config.yaml
num_hidden_layers: 15
hidden_size: 224
num_attention_heads: 4
num_key_value_heads: 2
head_dim: 64
intermediate_size: 896
vocab_size: 4096
hidden_act: "swiglu"
norm: "rmsnorm"
norm_place: "pre"
norm_eps: 1e-06
positions: "rope"
rope_theta: 5620.0
rope_fraction: 1.0
qk_norm: true
attn_scale: 0.125
bias: "all"
tie_word_embeddings: false
parallel_block: false
init: "trunc"
init_std_qkv: 0.0303
init_std_o: 0.00518
init_std_up: 0.0303
init_std_down: 0.00277
optimizer: "soap_variant"
learning_rate: 0.00598
lr_mult_qkv: 0.5
beta1: 0.95
beta2: 0.99
lr_head: 0.0081
warmup_steps: 38
schedule: "wsd"
decay_fraction: 0.672
decay_shape: "pow"
final_lr_fraction: 0.1
batch_tokens: 65536
max_seq_len: 512
doc_mask: true
train_tokens: 199000000
max_steps: 3037
dataset: "wikipedia_en"
Each number is 200 + 30 x the weight over its row's rms, rounded and kept within 0 to 999. Layers, rows and columns count from 0. The size before them is the row's rms in percent of the matrix's.

# layer 2 attention output (transposed), 256x224, rms 0.0877, rows 184-191,247-255, columns 0-111
098,171,224,172,165,205,237,199,210,161,195,138,216,210,210,197,283,208,186,155,188,163,181,233,157,174,207,216,236,212,198,207,210,202,210,154,209,127,151,194,207,145,232,195,219,146,252,208,188,151,266,187,210,220,191,198,165,193,177,234,163,199,218,186,208,214,210,208,202,210,231,201,153,196,166,224,246,188,233,180,184,206,202,187,172,207,193,211,237,185,190,175,197,203,266,153,234,202,197,174,167,255,219,178,230,196,198,150,175,227,200,155,255
105,190,186,182,163,249,185,158,218,178,207,190,164,185,193,177,235,174,247,216,181,176,204,208,200,221,144,205,196,178,241,196,188,257,210,196,142,175,191,172,190,161,203,220,225,160,213,268,205,183,219,199,161,198,190,204,229,195,206,220,241,195,170,138,170,211,176,171,240,235,199,214,205,264,216,222,254,223,186,197,193,238,168,193,208,237,163,198,175,209,241,246,230,221,233,230,173,166,233,173,185,205,250,173,252,174,222,245,208,145,166,152,126
101,162,181,201,149,212,173,220,197,120,208,214,219,223,186,149,237,187,175,182,236,169,201,204,149,195,194,204,179,210,243,162,185,238,148,249,169,179,207,172,222,182,213,210,227,231,201,190,245,216,200,178,272,239,172,233,189,182,276,131,197,203,180,204,235,242,202,217,151,183,174,168,194,202,197,218,203,218,208,199,252,164,271,125,222,144,212,167,239,171,182,165,152,184,228,132,158,189,209,215,164,162,220,247,218,217,212,199,281,248,180,182,235
103,149,184,208,155,184,210,201,229,177,235,270,218,178,199,221,220,224,179,273,171,175,220,182,170,172,191,168,182,212,173,213,205,169,180,214,205,235,236,178,197,166,240,196,170,169,213,277,182,262,158,198,236,225,260,216,170,181,184,157,124,187,232,202,199,211,180,256,168,289,190,209,227,167,176,210,244,216,217,149,171,197,191,203,164,199,201,175,206,241,166,205,160,176,212,162,198,291,217,132,213,209,153,212,187,170,184,186,201,211,149,245,205
098,224,202,220,223,239,214,198,213,208,249,213,216,229,184,237,150,166,197,213,209,223,236,215,220,174,160,216,172,189,142,220,221,192,177,184,258,233,236,219,210,177,174,230,198,245,241,230,148,228,215,217,218,162,213,192,257,193,203,239,243,174,230,209,116,192,206,183,186,197,160,227,184,157,182,251,230,169,168,185,206,197,189,221,159,253,174,245,206,196,218,223,177,208,228,224,189,195,180,160,234,193,220,248,244,216,186,257,197,205,228,222,185
098,161,184,194,183,207,215,225,230,174,169,222,189,183,214,187,165,211,252,211,204,188,194,206,191,232,208,214,213,223,190,240,208,242,157,260,234,197,221,200,163,226,194,191,221,186,193,172,166,191,190,226,179,191,282,275,200,217,180,180,193,225,174,188,125,168,191,198,181,254,231,219,230,227,178,195,192,123,200,201,235,232,210,213,224,185,173,208,196,234,202,147,217,172,170,193,183,167,164,186,242,240,187,195,263,238,134,155,215,175,218,227,197
103,187,216,177,169,146,214,213,255,156,183,199,186,218,227,210,168,162,232,184,184,141,188,181,182,162,194,210,268,207,234,226,181,212,180,260,244,184,228,172,102,241,183,211,189,199,152,234,190,139,233,207,239,212,191,223,187,215,179,163,202,167,160,182,197,231,236,207,196,240,190,167,168,200,182,147,203,231,175,235,194,205,193,186,191,155,142,198,162,223,176,210,212,222,169,221,217,188,214,227,220,196,188,263,154,170,226,141,180,249,178,140,152
100,205,218,229,190,133,202,218,218,275,218,239,150,186,207,212,190,153,217,193,129,265,224,209,218,195,141,185,166,244,212,175,253,211,269,198,220,291,121,223,183,188,202,238,181,203,243,220,191,177,197,215,212,232,191,203,211,226,220,208,207,228,208,168,195,198,184,223,210,216,207,179,230,222,162,195,228,214,174,193,217,192,185,249,206,187,194,227,212,163,155,195,183,170,186,222,172,269,192,199,240,213,218,165,142,179,223,194,194,203,135,178,196
110,190,241,240,209,200,176,192,150,230,201,231,124,193,229,228,207,185,166,188,115,228,142,207,220,232,186,220,179,196,236,210,232,241,204,262,212,202,205,175,181,195,256,214,207,226,216,189,163,197,192,235,199,229,172,209,256,187,202,235,180,178,163,198,152,178,252,155,183,227,179,159,152,187,173,268,234,208,166,212,199,235,226,138,161,171,189,162,185,247,188,171,160,154,146,177,176,238,203,188,189,164,135,205,203,200,179,195,262,213,255,172,156
095,196,184,186,199,200,165,200,164,268,189,237,198,194,180,177,176,223,236,240,191,276,214,186,197,167,138,230,189,180,236,166,190,203,184,244,203,243,202,222,156,236,176,208,171,246,159,152,213,294,163,178,268,213,198,204,181,223,216,206,206,150,153,243,186,193,231,225,172,199,243,169,192,218,215,201,207,201,215,232,208,192,214,144,192,164,237,187,174,167,205,166,202,219,197,209,199,161,218,216,235,214,204,208,171,215,173,192,188,240,249,195,162
105,272,206,203,253,185,185,219,140,181,218,226,239,195,233,220,196,227,137,253,200,239,197,196,229,235,224,205,204,182,152,212,189,144,189,219,194,237,172,236,203,259,191,163,155,185,201,171,206,218,196,213,190,154,158,213,185,165,224,209,197,218,164,203,228,228,140,195,187,208,205,177,130,208,224,152,189,219,218,263,217,203,278,225,207,206,210,202,237,149,162,184,174,168,224,198,243,160,214,190,206,200,183,245,179,198,238,228,202,170,228,210,237
111,220,201,190,213,235,225,186,182,209,239,161,242,189,204,238,218,238,238,135,170,262,204,254,221,152,198,205,274,232,200,202,240,216,252,214,244,244,161,200,208,177,229,236,226,191,211,192,124,177,192,225,149,192,211,149,215,210,164,229,162,255,166,299,213,153,214,169,145,169,235,203,226,194,213,143,154,201,237,209,203,264,181,179,213,225,200,236,183,163,215,233,214,192,216,206,221,229,167,206,234,208,203,165,172,200,170,199,182,220,195,207,184
113,238,216,209,222,230,238,209,165,198,182,128,189,218,184,199,132,165,165,182,205,237,144,206,189,211,308,229,221,164,189,207,211,162,209,216,256,225,189,185,227,226,222,166,241,219,202,170,207,155,252,262,162,203,174,203,213,225,259,200,273,144,188,140,173,194,230,141,225,202,203,171,164,204,225,178,202,147,169,223,235,168,232,228,196,219,199,269,168,198,175,196,242,199,142,178,175,142,183,188,215,184,216,146,243,233,225,193,189,175,223,140,204
099,192,201,184,172,207,230,191,185,243,211,202,200,201,236,143,195,224,166,197,237,198,220,210,211,165,187,179,223,260,230,164,235,216,233,168,203,165,196,210,178,190,234,178,195,154,196,143,250,188,198,136,221,231,210,237,142,166,197,148,179,221,193,203,257,194,192,223,220,178,251,168,211,183,174,124,143,179,178,243,199,199,189,199,216,232,221,204,214,209,182,221,190,192,188,215,259,198,221,264,171,179,217,189,215,199,189,218,201,185,209,199,213
094,174,209,238,230,177,199,229,152,219,187,228,291,177,196,201,233,245,192,216,198,192,145,194,224,196,221,192,158,217,225,189,196,205,213,187,205,199,127,221,247,181,216,211,179,228,209,218,240,197,203,213,221,187,158,137,225,197,208,211,220,204,201,234,279,212,177,194,245,177,236,169,178,223,200,231,245,229,221,223,173,194,249,235,227,241,228,195,175,264,204,219,229,215,161,209,194,213,225,197,214,199,195,191,196,201,218,257,238,194,201,160,243
108,187,177,222,205,241,194,171,168,229,161,233,193,207,198,228,193,157,158,168,219,202,186,211,173,219,223,218,191,176,214,218,186,180,218,136,150,206,172,213,259,200,228,183,221,245,233,189,202,179,172,207,232,159,253,201,194,224,237,215,247,247,251,194,227,171,220,172,160,219,243,240,198,225,234,228,176,191,251,163,221,205,212,190,195,216,240,185,240,181,187,174,148,197,159,171,144,255,173,160,194,212,201,154,237,238,171,239,197,180,267,222,259
104,190,226,173,237,219,163,132,189,164,149,197,217,206,158,201,201,236,189,225,244,229,216,227,225,162,234,144,214,155,259,215,175,169,166,165,180,151,237,231,222,245,160,136,182,215,231,212,211,194,235,211,203,221,218,221,178,156,178,188,156,184,191,245,259,182,228,178,224,193,196,198,209,227,254,206,212,224,220,183,246,231,193,167,205,198,186,198,176,132,227,230,235,184,199,221,197,181,188,209,172,225,193,221,234,196,233,232,186,213,243,293,188
# layer 2 attention value, 128x224, rms 0.0444, rows 120-127, columns 0-111
094,202,253,177,183,199,243,146,266,209,197,201,196,219,200,285,205,225,218,226,186,190,174,177,203,189,201,210,229,234,170,157,165,165,194,187,180,226,143,241,213,161,155,169,156,211,242,145,206,188,200,215,193,200,213,219,219,202,215,217,156,207,221,206,229,152,241,197,191,204,180,197,202,255,219,175,194,223,227,160,235,202,239,252,252,220,212,199,211,151,153,179,210,184,189,205,155,244,165,171,222,182,154,112,187,208,236,278,229,182,204,226,209
100,256,204,229,165,172,196,252,222,197,196,191,149,204,211,295,218,165,190,279,267,208,170,256,184,272,177,217,152,242,234,157,208,200,179,174,183,226,177,210,141,180,242,186,194,192,221,174,203,204,190,253,215,203,192,218,168,224,187,200,217,175,181,226,208,161,194,192,180,210,216,181,153,212,231,241,202,171,217,120,228,229,188,234,163,204,205,133,186,239,190,162,117,187,202,182,169,207,219,206,190,161,209,215,211,192,174,210,237,209,178,202,204
107,203,235,259,191,217,200,227,191,222,165,165,196,181,178,243,180,200,201,218,252,179,239,161,217,187,230,151,238,184,175,215,149,194,253,190,224,244,198,155,169,229,177,187,220,216,240,113,193,175,239,166,208,188,234,185,167,164,194,212,215,178,222,206,220,154,221,159,177,167,181,201,170,177,139,226,135,200,169,195,190,187,155,186,185,226,223,214,230,203,190,208,211,175,301,188,239,189,228,208,232,207,196,201,217,136,203,201,180,192,212,158,180
101,202,235,176,216,199,192,203,218,204,191,219,213,186,212,197,223,197,185,222,210,241,195,176,198,165,215,227,190,191,195,211,149,226,220,189,243,164,222,216,218,175,230,230,192,172,223,186,238,174,175,219,199,177,163,234,147,163,183,211,254,210,197,208,189,209,236,162,215,182,170,207,228,239,175,207,103,208,207,263,240,215,258,217,229,196,207,159,213,170,160,185,251,224,165,243,186,228,188,169,172,226,208,235,207,272,223,199,190,204,157,187,218
089,172,162,136,203,208,206,204,192,233,214,223,175,166,168,224,213,174,188,205,162,183,202,219,207,168,223,225,190,211,223,231,176,250,149,206,186,197,183,179,174,220,237,201,224,213,237,149,153,199,182,188,185,262,209,178,175,250,166,252,219,226,141,197,219,141,233,215,174,201,264,186,203,201,227,209,208,208,272,253,181,216,215,216,195,148,167,227,137,181,189,199,201,176,155,219,220,191,169,184,199,173,118,194,209,209,238,198,180,215,163,223,225
091,235,182,189,180,184,226,236,203,222,197,209,171,182,231,177,178,233,143,203,223,210,167,247,154,207,215,240,179,169,210,198,254,236,236,246,240,194,257,224,193,169,219,230,190,262,177,179,238,198,242,175,203,188,149,241,224,180,176,223,180,181,190,226,225,162,264,184,185,206,178,174,243,242,239,218,244,139,188,221,218,209,218,244,232,185,230,208,217,176,205,207,189,204,190,196,209,231,218,221,150,179,218,204,203,273,221,224,221,198,227,176,227
105,247,207,198,220,191,190,210,176,208,121,167,233,128,210,227,233,227,206,203,192,256,208,231,188,246,170,141,151,192,168,202,206,158,263,221,175,181,201,208,247,148,224,228,150,203,131,195,212,254,165,242,174,154,235,181,196,201,212,197,196,249,231,215,187,188,157,235,220,225,198,167,152,201,196,245,192,263,183,218,139,196,216,152,184,233,260,180,248,197,237,204,182,196,210,149,164,233,190,207,163,180,231,213,148,218,160,206,223,191,178,162,195
100,206,159,192,226,198,179,198,187,189,231,234,217,213,285,164,152,163,193,166,180,198,181,184,242,212,183,186,223,152,205,226,210,177,161,154,201,123,235,184,188,188,169,250,191,238,162,265,163,205,146,203,203,179,144,186,180,190,224,158,192,194,189,205,233,233,193,178,220,216,242,197,164,189,245,243,250,185,206,206,229,177,191,202,214,217,141,142,172,197,197,137,173,239,157,135,204,196,177,110,172,203,198,178,208,201,174,201,213,202,184,226,143
# layer 2 MLP gate, 896x224, rms 0.0832, rows 0-1, columns 0-111
087,210,122,213,199,174,183,152,242,206,192,238,205,180,243,205,174,218,257,207,144,165,186,238,232,164,214,210,256,221,236,228,212,181,169,188,241,302,186,196,152,225,189,225,216,187,230,193,206,179,216,233,202,206,185,193,250,197,209,127,194,207,211,170,224,230,204,105,171,271,219,233,175,169,216,197,195,193,199,184,174,212,173,143,177,172,197,212,213,183,186,205,186,171,156,191,133,191,184,178,247,202,226,206,225,196,236,168,212,210,133,209,212
090,138,148,204,202,198,232,228,261,150,165,189,207,180,111,206,210,232,259,206,185,238,188,204,257,174,153,232,187,186,226,206,211,226,205,253,203,194,175,165,237,215,184,250,223,232,233,166,170,171,205,189,227,221,215,158,232,207,188,216,205,200,198,188,194,187,222,215,153,204,214,195,252,151,247,148,182,210,212,203,210,214,166,207,249,182,200,244,155,187,175,180,207,227,219,171,195,194,183,150,182,138,193,183,209,239,186,192,251,189,246,152,202
# layer 2 MLP up, 896x224, rms 0.0833, rows 0, columns 0-111
090,197,178,210,129,214,191,203,237,193,228,248,135,195,234,180,184,239,237,190,178,162,196,225,234,189,233,168,223,213,217,205,181,217,180,191,235,292,176,211,183,238,173,228,241,144,211,232,203,174,221,238,144,221,222,168,185,165,164,194,200,213,172,191,204,183,186,152,197,209,229,197,185,162,229,212,179,202,192,133,208,166,215,207,210,233,189,198,194,199,196,188,150,171,172,178,158,203,213,205,245,179,213,151,264,198,286,162,275,171,171,217,247
# layer 2 MLP down (transposed), 896x224, rms 0.0746, rows 0, columns 0-111
096,208,186,193,191,262,213,216,200,207,203,236,168,171,249,181,154,280,236,196,130,200,229,199,236,196,183,164,190,206,225,225,221,191,167,196,212,248,154,207,182,214,190,216,208,173,248,218,150,179,212,189,186,170,195,232,193,211,140,216,286,221,194,195,145,262,139,219,256,202,204,200,235,177,270,147,174,234,204,181,215,189,239,188,199,172,187,205,225,160,183,201,204,207,179,197,186,232,224,215,210,184,228,188,234,246,252,196,215,180,154,226,186